config = dict(
    hidden_size=128,
    num_attention_heads=4,
    intermediate_size=512,
    norm='layernorm',
    norm_place='pre',
    qk_norm=False,
    attn_scale=0.177,
    init_std_up=0.0437,
    beta1=0.95,
    warmup_steps=200,
    doc_mask=True,
    train_tokens=124700000,
)
Each number is 500 + 25 x the weight over its row's rms, rounded and kept within 0 to 999. Layers, rows and columns count from 0. Numbers have three digits each. The size before them is the row's rms in percent of the matrix's.

# v: layer 4 attention value, 128x128, rms 0.177, rows 115-127, columns 0-127
# o: layer 4 attention output (transposed), 128x128, rms 0.165, rows 115-127, columns 0-127
# up: layer 4 MLP up, 512x128, rms 0.265, rows 0-39, columns 0-127
# down: layer 4 MLP down (transposed), 512x128, rms 0.232, rows 0-38, columns 0-127
v115 095:544501507497526496444497508528534467520522481478510521501515473543491478472515524487506470494499524516507507507544456449511522523462499506483504523513517499519503476470494528490449525510525478460474488455503540499495540486524480506480524473492528538533541529456528521505524452499492503478471446473472546506501514489481479544493461511550517495475510487480509520493538492511501488459526
o115 105:527499503569518500522503547491501436484542543529511478516491498496506494490523474466468501553494472506551525486519505490522543501508495506515471494463476496509517478494510466491456519539499476476526500503522507510498502478495500488494469486487437472478498481469483516482538546518507541498557513466537538526504488479496465519463494509495463463516487521492511470502484477519516545466485
v116 098:468544540498482483498431539479544526484507485492509513500482479521452503523544495514563502496452524514523480505441505495498488515490490543478460484501491515547493530542480541517523501478505481509511465544504516495481478492474511473490472507498487521539464472488466506512429490534558512497499506525479471499510518524498505499514505490472487528500502489497521497472498498473446516505499
o116 099:521471505526545500502481462517476524541537522490469489496511476518518508472499490522510447475505519498483489542470504528467509510554509525542518516529481485477466465506462501449550535504500463538482537461527515460530487523485551480509489506483508467494503498505497498476480485513504509478482561526467540499470498513488492469539538481518508483458504516449487522486483482482517527503489
v117 098:518531468511501531442537553465523529493523503476524515487473488492502506537467479486528482479479518484495465509476488474494501546509495512528500519467513476490466491479495530534468445502568485503468537486547470486490475509522525521460520525486494486537479510532499509547441471501477500514502489509496474489486500506497556527510484525510531505494505494498555485512451485499464494491524
o117 089:515557454478471479511470505499519510500505438486513525468449467546490529506480480417455494529479521484527553481509499508493514482514484504534493513485496512431490517492461482497507500484479493499515483509526491519504504531501543500511522515516497492490492516537527500469479499569460531533503485536506528524467518488479496519496500499479518495493499455536534485473478502537501524497509
v118 107:508496460493548520465491508503460512501481448538478497482516437505516514481487515515509476524519511481518508477526475515493475526498501534480521478524528484515501520510514477513519495462461471503512501486535488487505499523542491503469476497463505553501521503476508516567475507478491517455461483523478536491463510526476488522473480515535577516507485466492535538516507445496462525499480
o118 115:519472447514534504480478495545535457472495523504500527502480478458483482502520504509490554560480506504488478509517515489512540490496486494497491518494504565495473493501487496521501505522496507508518522483522520530500501506498536482461482450485491518503523475530532477522482546460519512483470557509482506482486453545441458538492541504486502490547483464489495481514468524464466521516492
v119 100:510479498519481494479514487505509503477443480479520508511522492514521526465460494493509436537485513487529508486487538532516529508461528512496494460492510529503503470518533496500525494499508515512516494523507462554506449525512476492508554483496488523494501462522519486488512493501504502490498472518491468554559505489487509515524536468546585511520522539493451526450524513483493473481496
o119 110:502503460492506464515493522496496525512529506513496484518488474494548516492513434512491485522456513493510453526474468511520493483498510506482479520465509562418483492504536512495493541518506514490480541512534489488494538527505524502514563533512514491489509515494494511535500452514511493467454476485505482512546518514504527454509479492475507476526530510488473484480540466476526519485440
v120 106:481513475442533500519466479496501498549525556508486504464510464492506477467506518557494462486440497508499475521479549522530529489494510493480482537502492488489507500486471499531486503499487513542466490460494464554491459523486479517502492488531488522475516485489470506495539482472535535468504505505476457462515487551519500490515516455477503484528495494510531502505550552487500528499484
o120 116:519507527491489505537481487512472479481552514522479465481501511520501455452535530529507511520496499520525529515508490530477489523481523463462467538523447506499524484516468538505500480539496509509468455496467524483475517549490471484525522513535480493463489466475509535472487539512511492535514475484484470474488462546501515490496524487512496493503528529492472469517520556453539487474528
v121 098:465535505507469506502503497533532511478517455526515485510465514516476476541481470510473486479482511524482513464442503480513506514519451512511514477504522487460459496503532475480531507504482466533463530519515475449500497527486490519514486527480534525508481464485524502471546497558504545479554478467524553474501502489513524511493478513513495518495497479451550452513501480522516488515516
o121 101:519485499492465537504499499483472475545478475500503522483470486515493487463528545479550526451527499498497481504526483517522513528525494509493516497509546471487496509563507491482502452509481505519495456455522522546489494512518510527498490537441500544528484465535504507516481457511510502489435479484483519523451495468533519520483489510495489501522520542528485499459490493537520460531507
v122 094:506498467480497448488512539510476515538495483507481489497500532494520535454463505524530530483474497519519485490517485496511486540523517493479473535489487481539544470488515483496477453476573471474516464508478532467441532493521502504492541483517498470488519534451533513514459534501520556483472511515479506484502520457474500516494550505464473505529503485467523502504489505522496515528509
o122 104:504502547530498464499509485502522496498505508435503514507525491517484509526504539483476532536473513508491453494467502480455542472499489506515521495473463523516538505494498476478467450519506513444519499508526488461481507522499489509522476450493515541498543535503446510403490494503489506490509511499500529502513472473521521474485498498535467519515477488506555485519489500530494547511492
v123 104:494519508505482528514507502499518519484483497489519464544495504507508484522503496479538468480489490529483479477534480503516452530483484528452468543525507440505489437536497459532489507511520527548488496523506502482523481483503504505460495532491460496493478526464535500551479491508516480475475535466453446506511533490516539479484490507467491520425492498479521533515511466503477482492507
o123 123:524490486467512503517530467521502509504497486518479516520532496490494492478467472506503467509500537463508505500510528523491492515539494482451526466505534570468459522509489494511473506515507523475486469560488522446566455503466520486553520455505505535511512518474464524483496497469482518516508506467480513537504467528518513482464552471463493482504488485506472535493518508499502534479529
v124 095:521523508499548524507499503540480526511512540534490519515456497514499478485515502493477504487511483526480469468514493490506526547493518516447486493506516490483559544524504492467463489466540440500510471455461530523499510505491497454491496488498441491474515502459535523499507543510487471500501507524502489491475492550458483514462489446521503493506474498475509536482491541470445484496502
o124 100:499450486518473495500482481504534522472516500499509489522495529486509474486554519521481505492457461477498514500487432509472517528511500536484486513518493510483493497493427505451485483509522534474506496495493522496562480472487505461543528479502504513526538522463481536474495493463543531501472493507519507523500493504456509497493546511530436506479490491490519480530496497536525512513567
v125 095:461441491506528507537512509532491480524495502490506495503494530521506512475448521478476486478526485477487491434466506536501464498501476509459496480534504483481478504510482477503544531550500496469507493464504473496525500529535518524491516517474493517459528520496465446512441476492510473521479487494486543521542537468479551491488522541522479507535482515519518499517499485465468472514471
o125 107:423504497503503512490516522524517520530440473526523499489485488494505517529461476494522451491479540511482507473473530497539527471565507498438527479482513503478474457505515497532485466498491516499490512486506513547501473512515487513498525483558539492526504484463537531494505475473555517486486483493498538487525450490484493530485486499498485510491534499499528521501476515505507438483496
v126 101:495498524488484494490476475519488519514501520511484513454467490505575493514521475469475514528518495533556457506456500494464545518480521484506472501451488512521550485519491507491493499527521478505516517530532527482508492506495487447485508459508527490526554516473481540507466468555486536548456494514510531434509480492467476518485531486520497519503495486497501485498473495525515517491468
o126 109:486511522519500445529492548539499510484523497509467508525499508502496529479466511485480467495503506481503517487494483533504475460548468526485489550537449477526519475529491523475491490473548497528502563524531536502517504500542536513482502482495503558465507494543425471461500488500512508496500487487509519478513499520494510498461485526477510523498455506509496466476488440498510476481489
v127 091:473462486493569484481484499493547509532508515496515504534505539513472546508475504492514504520508516499510516508526520510441470502492495517489488450522490531525496530510490491489483494508507469453498475464526496512487477481470530464429466556478466517456500519513484495472498512462508492517516508516526506465510526479452491501479473502537510554528499479472497545464535542513494491522496
o127 106:467492436516491507509472479504509526503523520495496460479507471498562479472526496502499515488501448487516426508463511497513498500513498496519541476515516540478473519487488501503472450494490445472487492534505500513512486485530491501463510534498468462476500473474507508499532523483499496533500522521501537458559514478466479469510516522531531510491491527497502558525479508548504487555519
up0 109:510474473512471479472537478521529510510496506458518523513526499491487494495454461502507506501468491534517510485512504537554460524545483525498478501506528529544485462505484473538518488474478471529453494503508497507472522508487495480538481484528492504504468477484500502506514506476518519475490478484468569499487474514541478503512468508511441495522487468516527459513546437478524543514456
down0 104:485543505456491473497516504517482507492521510535477550471495499480467500489519553503522497546520493504452485518495508491513499531469539498513496471481514507469486526485517537484487486511549485500515440472539543536504557468489481502480491503490491530513522468503543521480478503509506501549519437515528508539476509504486469474539516511493471548457486525467540490491498502503496483531469
up1 081:491533487469464514519540489516493458533506558455466521488496460509469467499507545492495551488510496522504532493487496497529530497513505506499486534535538448499476484559509539534530543502460544573518490509495511480486509511494509517499461538506520526462522500516496464500536468512525508495517496500465473487516473487504515492492524483517468529483511525513508467501491525497497460459489
down1 091:507479554471509457475495524474501480488527465498514518517450513490498497540521473513512487514482489476497505487494523538484496463542538519502503494522442520498531482467501517441458496465522490459488513498492478499524467478491457476496515461497437452506490486514521534488479516479550538524491485468530477498481501511492481477498529518489525479519522524514533503475489495495477552466549
up2 101:467491492487478455506471530496506462502523472513533496536564481491509461491478529488494496513517490530578491490510550487476489525465464493474481506525520494456494498518484502498493473488500500465544500494507493531512524526547501480514469489480512516496515503496476471498427553508515510542511485510494496519497497508435478478494507496506518533510493514450508556486506518505518441489482
down2 095:503516540507525563515508460512519495496492491492529485453499521511468442494525457481465493477491557497477487492540493481482526484516486510473478537463492482516465531489505529480488510522515446466522510479518542496529516514481454509516488472526468515482539531506514517503508514471539537500463496514501478524528497481509493476482519509504522534531490482548488546556491482518459508472509
up3 100:487524465496534505544469510484496542523483496438465532536491496513540538537528526461518528540494501529498509514492501488461509478524492515530491491505521485461493473486504487513490488522515479448558525521464500501502527502506503540455442549500439497472530491502504459477485520490518485526523510508503526510550481464493481493543477486523491512481512501466505509500458512481491470504486
down3 092:487526506484525495501525484543456517504487509502536522475501516494553451518486545505512548471486550471523468474506498542525513534507492500521498527520481434520522497540480491490501544469494522473510475492501493492487496509456512484526473468492552496522518502528483544500516508532499501472471507525504463485534506533463509468489524474505473496494537438514534510542521520494541491504517
up4 098:477482470509544476491526516470470494515487502442522532510458488520511513512498466486527471477484507521507496489502516482495459518496464498523501507559512493548486476557487486507484495530487524525507493510508474544486498464494508512488504516517475480492515516501530471536511564473485511519509499529493477500481478465523445474465498473479468536492538498458504436569494491474482473478493
down4 097:475514522478493504501534481475459510483483474536498494488482516474432498494512474503481495512511492500494493484540480522484533490466487516508463482449491441509471549503483552511497513501591476517473456522516520496486543477494506478501489476523518507503506538526507521492475519482521521504495474523484514545480498557487511467491491500458486496499481466505539534529497491488473552471514
up5 107:477518485506489474577473441488440500495531464520537515478508464534487516549509550504509501543486512509498507493475523460539501521475483511491469498509523504484518539490518480506492501503483472483505527479502498500507499505515510488459506504491485502471484457439494519522488485499464563536514524503453508496476496482446492526519482505492507517541505470474522505525537496518470471517454
down5 113:507527523467469495482490506509546506504515512497471527502517525492475547501460493488486514480499519488450514518497496474484523544491482530512504483455499558517509518500483526479521504513515542489492478472508466492515517457491511524500499443539478479508473530434492459508468528498500478476497468466529505484504509486507526489513462502472492509484550490505487509509492533489398520501546
up6 092:519539498439461460510481485481489534515484464480495488501524488476502528527480478504488530528475462473523505477472493515480449457511435523560480529511508531503508485524523509497516487495541475500492509505538504522509511514508528520490501493494475514492520501531418529482480502530509540454448509459508508483486519531494520494478509500499511493558499493514470533501521496520544520486478
down6 085:501530497503522494525534474468516528492497475525513484513482471528492489512490460484526472499495443518491508474503535510514502499489485502515518512521518516490455477527510503529499515477507508499462504470539467468450487477447488452544512445496435502472510483513506525514469495462479513487531482492498501522471493473500528531488516514530482482557499466460486465496549470543479490441510
up7 088:474496512494540492511506537518445498524458517488527459509487444495508523501490548531523479504456508477514505500509492474491502494479483481508480515500513505462550521483479474540497509472497527495485481516476456487475537520481508531538446516516540484508454525479480496488472520483514531513514495543495527497511491528469493442576481502473546492485525506504529521521528482541498511486472
down7 087:533486516549503514486503502523501532462533480497495539519466541488496467474520473480515529520479519493477546511489521481487503518515558509504522482497484463496444514515499513457533484458513461546499488493505504491568522519456490476500499482479475521503475503479477541560519507442500497510515498510474499506471497499536512511471492501538487515511544512528512459509465511510532468518542
up8 110:532461505511461518484454455513515536531506478464489534483489519493497513496503515503500546472523497505501517501519531484488501512513491499529529468543513452500490490516459459489481538484527499495455456490527533493519478515482500498513471533477488503508576467504553488518475467479499513503487496519518531529455490473487509555540519514512523486472466492464473538529506517534500524532526
down8 111:500457529531468498502519501425501520510507496521458531537469530517527485568518489558494512527491505492538511473537490555471517495497569523464511537506469481470499496522507463495499503471479501488481515500481500489490529503504517490529517460479482515508481498493502520534466488502518436497472489501533479509494533492501518521483461503520501465475500510477515519536499502513435478519495
up9 105:524511531506459467441492534494514514524503477499485483469470535507502494465504533488523491468491499443529511517507491463536556500514499523487477539507510503491483508451535557535530497468505553476524505491526491477485518480482509470480471483497503521491534505466483471511516478498517487488462516452504533551449488485475516512517474515509515511474482477523481510492524463546481486545484
down9 099:510505508527474488515554504447499479512469547507518487515501521480486557453497586464469506516496479473476515487518496578534522500512524443512558471531520520494508492458464503514520473520564504525518488521496491498514469485486488501512514503528531509509489525489488503496494465515515495496481505518510533487504480472485514504490516496511548525500495491554493508480501454496509493498477
up10 096:430535549440479515477480517513506515485544506495512484484540520457491491529506506514469462464512502500496503526548506511506513513504541509548485500532478491541510532479519522519509510507482465513460498464508481502523512491510535471547484499518519470492518490458508532506453503532530540527499499482484525494491495507486493510481480455510494484446511501436492529494518511522464514550491
down10 094:537509461524475484534496490469506461544478491507511493529481532463504494520492464481509529531509486486485501486477517469454514468518478539489506526464531526504503502545458477513541477521511524479508494534503496497501488502510517533538502533479483491515490479508468473503542503519511499534454475456530484492496532502539497480449474499464459541474500502470467464501509463423488503502523
up11 097:531499525500448493551520497524516478498506479487494540512493496456524535488532508496518496487552491486494525504492528484444489498523515489518500530519469476481485502501545482540488465521458492466484489507515476495520485549488504519438511533490451500562539547517502467489505462492508523458482489509489484480446506505510503516528499507483467459489488497495513526480470535523449522524520
down11 093:547487489529498473504484507479495519532452523530490515520519489522538488472473508515442521521497494515502502521544497541478481559522431448483502498469508497543446491510523502513484536491507538504496503452551495492502520543430491510483483538504532498512508472525498477461524506477535516498509500499479510532485523487468478507495481501524494495532492501501467489533537468521479508492507
up12 100:530486486463447509476491506522488482486496545518473493476504522537516522484454541475557546501474474464468471560470495511472488494523457488530446515506503476496528463505489494500498478519528494494466509515517495518475475502533493474507518507499549525482482513509544513502521469494506472493479520462506528492505542539503484534444503522519482483523508492490554531516517523536504497493465
down12 095:460521493488524507486495482521488509516528484499508513502514491491520469473512523487526523492473513498501518491531509471481479478491521503472507501406514509493488479499534470501530458492462519458492495521523520529519456473455514451523505514456452512468475564517456458466471521473505483486534508521524532512486507487528490479497495504480484515518505522518523501508501480422537533509520
up13 102:537527451521508494496525509472508529550518518477521478553508470456523508491506533486514480492489498450513496494506527453490490492456519534498512526527543535523516488453507496489514521475462462509489493513482469522534498515465498513499487480494484479518465511521513534461503469467542472500502493473456480482514537508495513487432501538515500509531452551492503509512502481506556508478499
down13 097:473487538493520495535532529461519491484496445495474474492496519552523485532482478531478498515489454514533498485535484547442506514529482523491462523498499461524505486539538507500479482505505527521470481469554529555485529485484482527456468458485505501480545505510495482526523457495502500495508480503497504520478438506496507486509523499511501501474536465494542458517519529489484514485503
up14 100:476498506497474457505533487508517489521544497513512499484519478509537477515518488521497472511472516494506537502493528494504493515495516533432519555518460486534559547536503491506510525532482516500456530536484459484486534494540531504479479508513517480479527504463508496493484478496508497519528527480509474515474495502471510559495423543518465540489518522481537496477493521543470492506490
down14 101:518501535507481519532490530510522522533475521535525551483482520499489523495539516502484554530520524488493512510508525517489533502538496462492530495481478515483504522513524503507540560524509532491508492481446536496491454495518496492485525458497485550482489497482496500512438511454501470508445479463498487523521524492506462465505503507460540474454472494511543533478459493501482498503532
up15 098:507508503519484473486520487525522501489475495494522506534533480514473537488540477554457477547492443491519507518488480502476490544485488492461503523521513507519494510524523462489501538403488496488476545514455495469500511486493485560532494508511466504479508507490477494520526537537477502515474505492541442518478524503503519485497495517477488469481495508547486498521473505518486484552493
down15 100:500506501519504474515477516505510537484521449506515505512521500513464514451520485513504485522499495528495514476462518517505532491550542491469523539465525548480484509498520501473494520469500516493491518517495517513501532544495457533505466480448481472511509488482476478490541472482463521485507426487516472512482525519512499503463501488465495445439539538483486470515508523518515561521494
up16 087:462525534505504515507517489516461486531496507491475489515551510558492523505503504486539505473523480462509492501508534499505509503482512501457490568493537517494471507525524509481486481500448546477498480472480522542496466499520526478490499474448532505451506493491520528488513491512457514508524533483471510469473492482466466514460484507521459506512521555466533451487524550488511506532499
down16 090:527524513478495504480496527476521517488503513554465499479509504442518517526503517502506495497462532526505496516476497495479481496481502490510506510455495443500541474471505478481506527499459491503447520513506453498521519476472494499509527494519485483499518459544466504509522472500483520490507483469509516487522485526539493504527515519478526470485474471526611494476479562470492509502548
up17 096:530516510502501508482462460489506550498481516501528482489500491478509538450517500539477480493482452496471473436520517529506489523486523486483534479539490504534507469488505478514510540448477479537524528514494544508498526525523513511476539470483548523519477494529518506516526498521509490490514549484494471489492503497522475444500484531514494455460483516518468547549502495481531502535471
down17 100:451457499493511475462486462508505447478485502499507454482471507521543489477484527511564541506455489527523473512477501513481555491457509504497483470505451487481509516536520494466476497501493520493534499525489488525505482535484496548472517470500489482473516490499479481517521435531498541497495466500491512460520537495451499484473530536526477495486521529529522474480522533488509500499488
up18 100:509496495490497508523477507516485451536497507504473498511560537484489497473493518508511535523501502464568519491446483483459499456471502516539449500506465504447500509476494488494517515518494529503483488511493502486495459479473435506541437463517541514494496489477486523513483530520504490543515543538484468475504496527499492521497478500562518518466472523504499467519472506493533504514498
down18 097:487474518471502520536482544454472536472530489495486476483445516490476492495525521481463496502515479533514538538525482491503512444503538503507517482471530517508515504489518478506506528523597517481550453519522526485501498528493478495451524507498496502469509500499494525513500470530504493517482521504516503507484523412486509503482496478486502509485528511473462532518515501484495538475470
up19 091:465503469509527484496496522538456502488515513537497504501518526538500504516507532494512520518513499519493510500512490443528531505544536483505493536539520511488512437501470531502469510487495493509467486498489509500504470465526507503456529529510511467442512517550506503477503486436509483483486559463486524487492521518482530526525536490489513495475492508465519506503467562453466472459513
down19 090:562444519490504504503508488486498522465490502494498494508495496464499491502488487493442486484461502464489486513548488534463500441515528519498483459494452468495501499502579514458475509476500536472539519531481497520531489499453531492523515457482485515524462440518464501509494513501483498494480458488493490526476468492531481530449477489518493486499486470507511522488498492544491505496479
up20 097:520499512513498493506505509488534448557495492524482448553513495531490454505518478504536511524485530510536549510496447461506474520468512483489455516502532466525516487463503500516493486460462461482475531532515481514512487504533481469502523484521473515532521539513486524496502491508496536460479489495499478515498525530468499497484495453510525448515537516467496476498516454488521472538527
down20 099:474490524500512527517528480482507510460461544503486484479507508548517491514519533531475492495524501474503531483540531556490499503521481482512532509492488424496496459503507480499526517443521526466536481556498490501492499457489484505488482469502466514501482489476480524512460452502526463518530477492455507504503553480477521518498538505509508549516488508479554493524490522500495494533542
up21 099:531483475519517477500503496500496535507522522465481488498488495449544500488503487568490510513480515496520536489467469483556543486490484498481483503485567511472513495505493463471477478489477497492472469447493434496524535490499503482504463489518520504510495521493508504482533494472485515493504522500465528579513521514509456541537483472496502499532486523511515513495513565482540506527514
down21 091:476462504541509509529562507485469460517491518514509477464480472492471506515485508512475491545535489467522509480540492501491493455496485467519511469490538535509517498487449515470511534475467495509523483512525474542528498497458503515502534469521512491502504498501503508495539499460489492518498540491458516488482463525570495461483486530528526562481486476522514434500477508482513505513496
up22 091:507536498497539515477497481485500463503479526487519473558564463517513528501507508518486502440523453500497507444504490521488440490489492504500504459517497485556497457477505479478481484433481517503490520501500495481485531486485489538507500508504527475511482482540477504476519510522495483450496482444475497504467505519500550470486517477531453502514493513536504463525529534473514510495501
down22 099:462559496546472502527524484468500501454475506523447489509471522492528507492466443507493488517489491464502506524492461480507511532529531493483492482489483473517496496538519496524490482505521522532506487540508507503516455516503440500462510488491479477488501546496485526499484474473516494519532504450493532536520520528451479478497488540524499498557482499498518479505455496492493567483467
up23 093:508510471460533500534468510516500533527482530480483518571498526508469482477512499489498534473516453485512492519526483513496489513458484470502487520487515471446494488509553537484508511472520461491524501451499525436517508489519488549492523533540552509506497501530536495493481521482469476488483539496494520491537471495510484525504463461486487490488522511554454506518471489475512492484472
down23 086:467508459510490541502504478533511508478481532489539534495522507498464464491472515463496513536494475500519498505509476543494540521503455489453510531501530468495508552531553500505565500477493482503464478478504471501481493466486513478472508518545485535498477513495538461466497475473486501507528503496498535518493521524498556516543487511534492518506548526521516488498491491474461476515556
up24 102:491462483477494509515497499462499472509444478441513516535509542525452539535504525489518478467526526523543492515506478524467473529526501523560487538472501470519485488501536543484509511524497480489497512483506518437485523530503486509512505552508482524518510499491505469495460462517526487496488506501513544464491482481507496496502450499478461445503518518492463509526501524458466499513496
down24 098:491500488517510484504496498488479485511477508489535499536466530490503465502462544500515493506489466487511481488512448541565456575511493498505530485488467500490498506482502498527482478531502493494489493431511519525485521517492499498459483553467490526479473505474569491490536527485498498509494502495499514506497503529564505514503486509488513538472499527479541497493484506583544484520511
up25 101:509500468544469464502440540478505523519455516518500466532491457516501481504514514506536479512500458524483473493453499495530518519481511477478504498488468467526529511484486544513476514476469524488512485487517513511544523467473519511492497552522488489515497496476498493527474484522529536514558476485501473462455510516472476528471538461504536496480499446466470487545518489507464515507512
down25 094:542492505512527513512528489470498502480508494531487456504456487499485504467499525514539521483517493523495500506523496441491487494468529533506524497500511549543485489483531537479523449517469486474549492524505524519548535507488492510456503491545482505515510508535533538547524480530509531491506484440527510454549491494518525483512473479510504463526496484487488501489478473547476511477455
up26 100:515488488526510490483507468507531521501498455487459535439494494495513531475508451434523515503468489525512513524499484466511499517490453547506507458461517542520549463533467486531480513483510448487499515486501523507533531445489474527482498500513503488509520527506505508455501482521499483484527482490521514506518495499494497529461496502511501527554495460462485511501496439500528479481542
down26 106:500507479524486486470515450507478498493452482522502518500505466479466501483510506504591529479541500540469516502504473513512505529466477507549481489482490506499494466513464527511516556474526505439537520521520492500516469502470465521501496484511514515463526458495501539515488535528497469486531508483515555507511513504488520499507517472498520546515513516474505481549507519538518538460506
up27 093:505498508476476515529468459495508514513521437457498494555512490546520505514487448528510500523454516532510519502508493488466501473527493508533503502491488444441478536488450467477490469528493496519507464504477468474499506518504545484483495536505542496502522507507480479517454484458505487497544544500499509513502512532500489533523541487492478479542519487458507469542523475525494506510473
down27 100:507491509507529500488529484461492527451493545524513516531495529495492488490531499525490524477509548498520551482527498540514537469519549476507495490457457479526510534539556517481513465478513534519527522519487508531516515484470515499497535470492479541511493504485476515498520514456466490520508481501510522461535518505506499468449500524535513474509511529503538485488496517459517524498573
up28 110:513508505446547516547531486534459508469483521487535489502509474492467516492465516494523535529466525478496509520486459523531526470483497555505478473511462527525505472517534482508501463524511504489519493515481508502519502489483505472471483484451521523499475529531521472511563453550516503483495514474535486515499462513481464472505525474517486502535446530498481497508499458520494519514465
down28 102:465528537436540510511513426484484524447499540494561497486506478489485509460514483524514536544486518527470530468468453530535484486498486527488492491473522474508485492482531479464487509512476517521522516525446555534493529484503505453486486505495477477506499503514511488486490452534504500505505525493492500478502501482513481487504519511500493478533511548496519476484516486559490503500480
up29 105:490521488536472520502535478510526457498537487488444472546494447491502507475519487480496462524482493498518527491507449516497494490534468491519484446507507506526491487483503459495502460500499500500490485487526471536539512488541468516507482494529532505484438533498495511470504509534499561510446472516483521539483470524542479477503505509469479479511528473537516470476499472553518486499500
down29 108:513541522482526473515523460559502512485544504516497524517502468543491497510552511475522466474480525541489472474480465532462501470513483516493510525454489508495510491488473536489485475475506522457499502515444524506504465524482470503489470499541495480485516465446526490480485499529483536518506497466518528481536519448484525474476475479490540510479497521472520492494513521479456531472522
up30 104:486487431516516529509524501496545471525498484461488478500496509541496523502543494439488537516523474503488514507488552483528531516497490489453530503498480492518501538492489466457520518462490479516493490507497517551510540473539509491472488530503526518467468436527501471497498498528506503474526524527519480494512463493540529510499498469544516523477498517462546506472483475493501459529512
down30 096:493506519512437474481526511532502492488506465457519503528531536489494491465535521470465543438482522519498472515454497513507531464521489494513482500514510536502488506490487526521495492477492496527477492513542505557486511497437495486517502490527449520473499496485474551460489503466503507493489478464459486537485489532524482481445503478502501536449518510494486478495516507475459525465514
up31 085:523471453494454521485551511510473488513498468467507502509443516515501519475493465447475500505532481483498543462482472504496524485508494509526482486484512537514493499492522483521499490520532502502528509499566496518508558485518500474471425507504474495526515503501505476483533510516507486496527504523499535530507450483531528524469421524509505496507488480483489458533492495455489535492516
down31 092:503495514500479467520498516504501521468505539513486496445525484516465461503516508481477503539505490474499484484469550518485478445499497520455460560561491504485554510500504526464514536495530515499511542459507491530454464485480482531505493481508467497520518492550491545520511500492526502493474459527455489468482504503510453505485505502472475495480510507515529538500507516524522542467496
up32 105:542519523511460478482486526490470528463494483521496490491529527524509456522533509467507517486514522483500555517474464467523500516512499491489504495492500509477499496501484495517480500549481487493480500523546510497522481503529505441441539490553476527516478499492536521462489524491517493492449485495524499546477470521485533529484470523493465530538467516448539482498466495500509465551476
down32 104:501507502527509474508502512507482461545537524543506479472495481460523488558509541524545510477474498518519490468491517504491498505534541487499481515509474470506528433486494489443507464506490476503536474516488489484469442495448447501511478497501450486486545490474466516530480458513486473467480463499536468489518508493492521502517515498535520534475508543508528517506526503504486486483500
up33 097:465492488492540478533501525514510540497524523518514474469537514490469550508507468493488491495500494475449530506482480469511514498488501471505507486532464488429515506501515493519490559518459492481489478518473529476531489459544471513492480511497536508488510536506557505556493507508446505459496520491522543476506486515481536497535519475481524488560474492476506466517510509494510474467512
down33 098:531494525506499519514569493480471483498486523502487459527511471505478524479485547453469493487511490485508544497483480516492477484543525479539459467509511522543520471486534527509495499494521511514512473490527476534497528483479516483484488481526451490491451470476473509519540462493470468493486479514500519484470471475551439514488562505512525529497511498498510510513485493506447506531464
up34 104:530500538528475535480493489512517487484455464489515523532508512518496520489516458469508519492508502479498449531494487517537472433514495521479480495468514476493509545503486515465480498552484494452491468491501518478483494493495456546493498494525515509470508526507512462491525497526494514508511523518535520480473448477499514574500481535500494454537510472529488496489477455549493473486541
down34 116:481512467495530491510503547467482505522539528512447524494489505480494530522533491533471463528546474507537519510489505568468515512488563520523516486486513471451502521523459530456490468494516523518529477487491489475486489528486496538478560482515477510469492499538519502496537489491540492515521468496514530463468470459525511515488506528486498462490515505474515491524469499485471478503511
up35 100:531560472517518478498512534508454494504487563504509473499493502485511498464486489525510493485510514513518543501509482502508504477467468475475504512523554550528532492467491497513493498488500508502527450508454515504445496485535503440470492486499495502466558515516473498501494527489497537489504488476478538469494503498471455467503471470506563492517497469543510549521490517470481487536511
down35 108:503480475503507494522518513537504527531508518509503508493514525515524499555542479492540502512487500546528471507496512558471487501520482522501498552520495471472482485548481485489505490486455493493518516531520516470518493532493522512545505486497501519522512492498514502523505483521490545481532493498487463532462485490546501532489522494505518536455548495499588467491544466496538491469552
up36 104:540524470517514508487487518510522541513537545503494505497522476512489483473529510465515513499479454445500528492465528540519473484473475519479469504507501526490523531526528488496499484474488535464506462531456518487468493547502510480478500458459495459497474531550521532454538504503489498472536497495498498498504486518497460530513513468502490547525468513510518486493436456476524501483507
down36 100:493472550495485503495528500541493519523465533481503521508505512500531475491533514483496521530498481513504494508505523516493513516494502492461535541531503518514486473475528503540531518484499475494481505529494434496489486487483453491521499461472519495530478511488511550511515483496535522520535507511498522477520508492555518469494498529415515530461483533487523500523560453475487542465541
up37 122:453478517485528498556528487517508518482510495509532502510468543494518570468508443486500483461521503478471511568489468512467496476516508483471457463518473496515490501513525480525499549496492463511513540523463487505486501511528490495482484507504514510496541510534555493524484531514495518481517544534536506485518472487472502495495542476503520442541495496500510470528509489508485544498492
down37 154:485473508478499528535517496485481486488482504544512471491491465523472527477476477514526502503515524461464513502467437532458442460482506524487484463516488474483491491506519497494484479495526484479532475512475535517485521479501453455521503451485503482488554524547528512541473515548500531485496495496507511497521489513492466472525513472495493455503481520553503512521468474535496532526461
up38 098:524514527502480469474475551525518456508548471506439491459463507493510505509506501516515491530482479465556460503532457532484526529502484491494492498508559488514518498503458479477517482532512493473502513496532482536519504502512513523522518485481502483489537483521503494521483485518534505478487481522526533502537488593509492515487509519487495430513507488446470497488491508497508486475472
down38 092:476522560499503501520526470480472482552517489474501481496500532460478465521550473481532502532513493490512512462500523519495531459543516495489512492483514486514481464480480446476478520522537502462531464546489511452510495523519512497544531486485470512498512551493442484521499471517482541477519507533519487454518469525496515460495515509488518525504523480479536515500497494509464541513506
up39 099:512519490502479478454544524472500477468495506523534508524583477518502468492541528522497530466512501546530510467489470509498496486459531490510481541484516510531471481533455506534471479497480492511465518481505480492510489494466471501489506539482494489503518478508499492497475486560534523534480519511491457471484500571472551498487513467517491521473503480495493468478529527487479517524519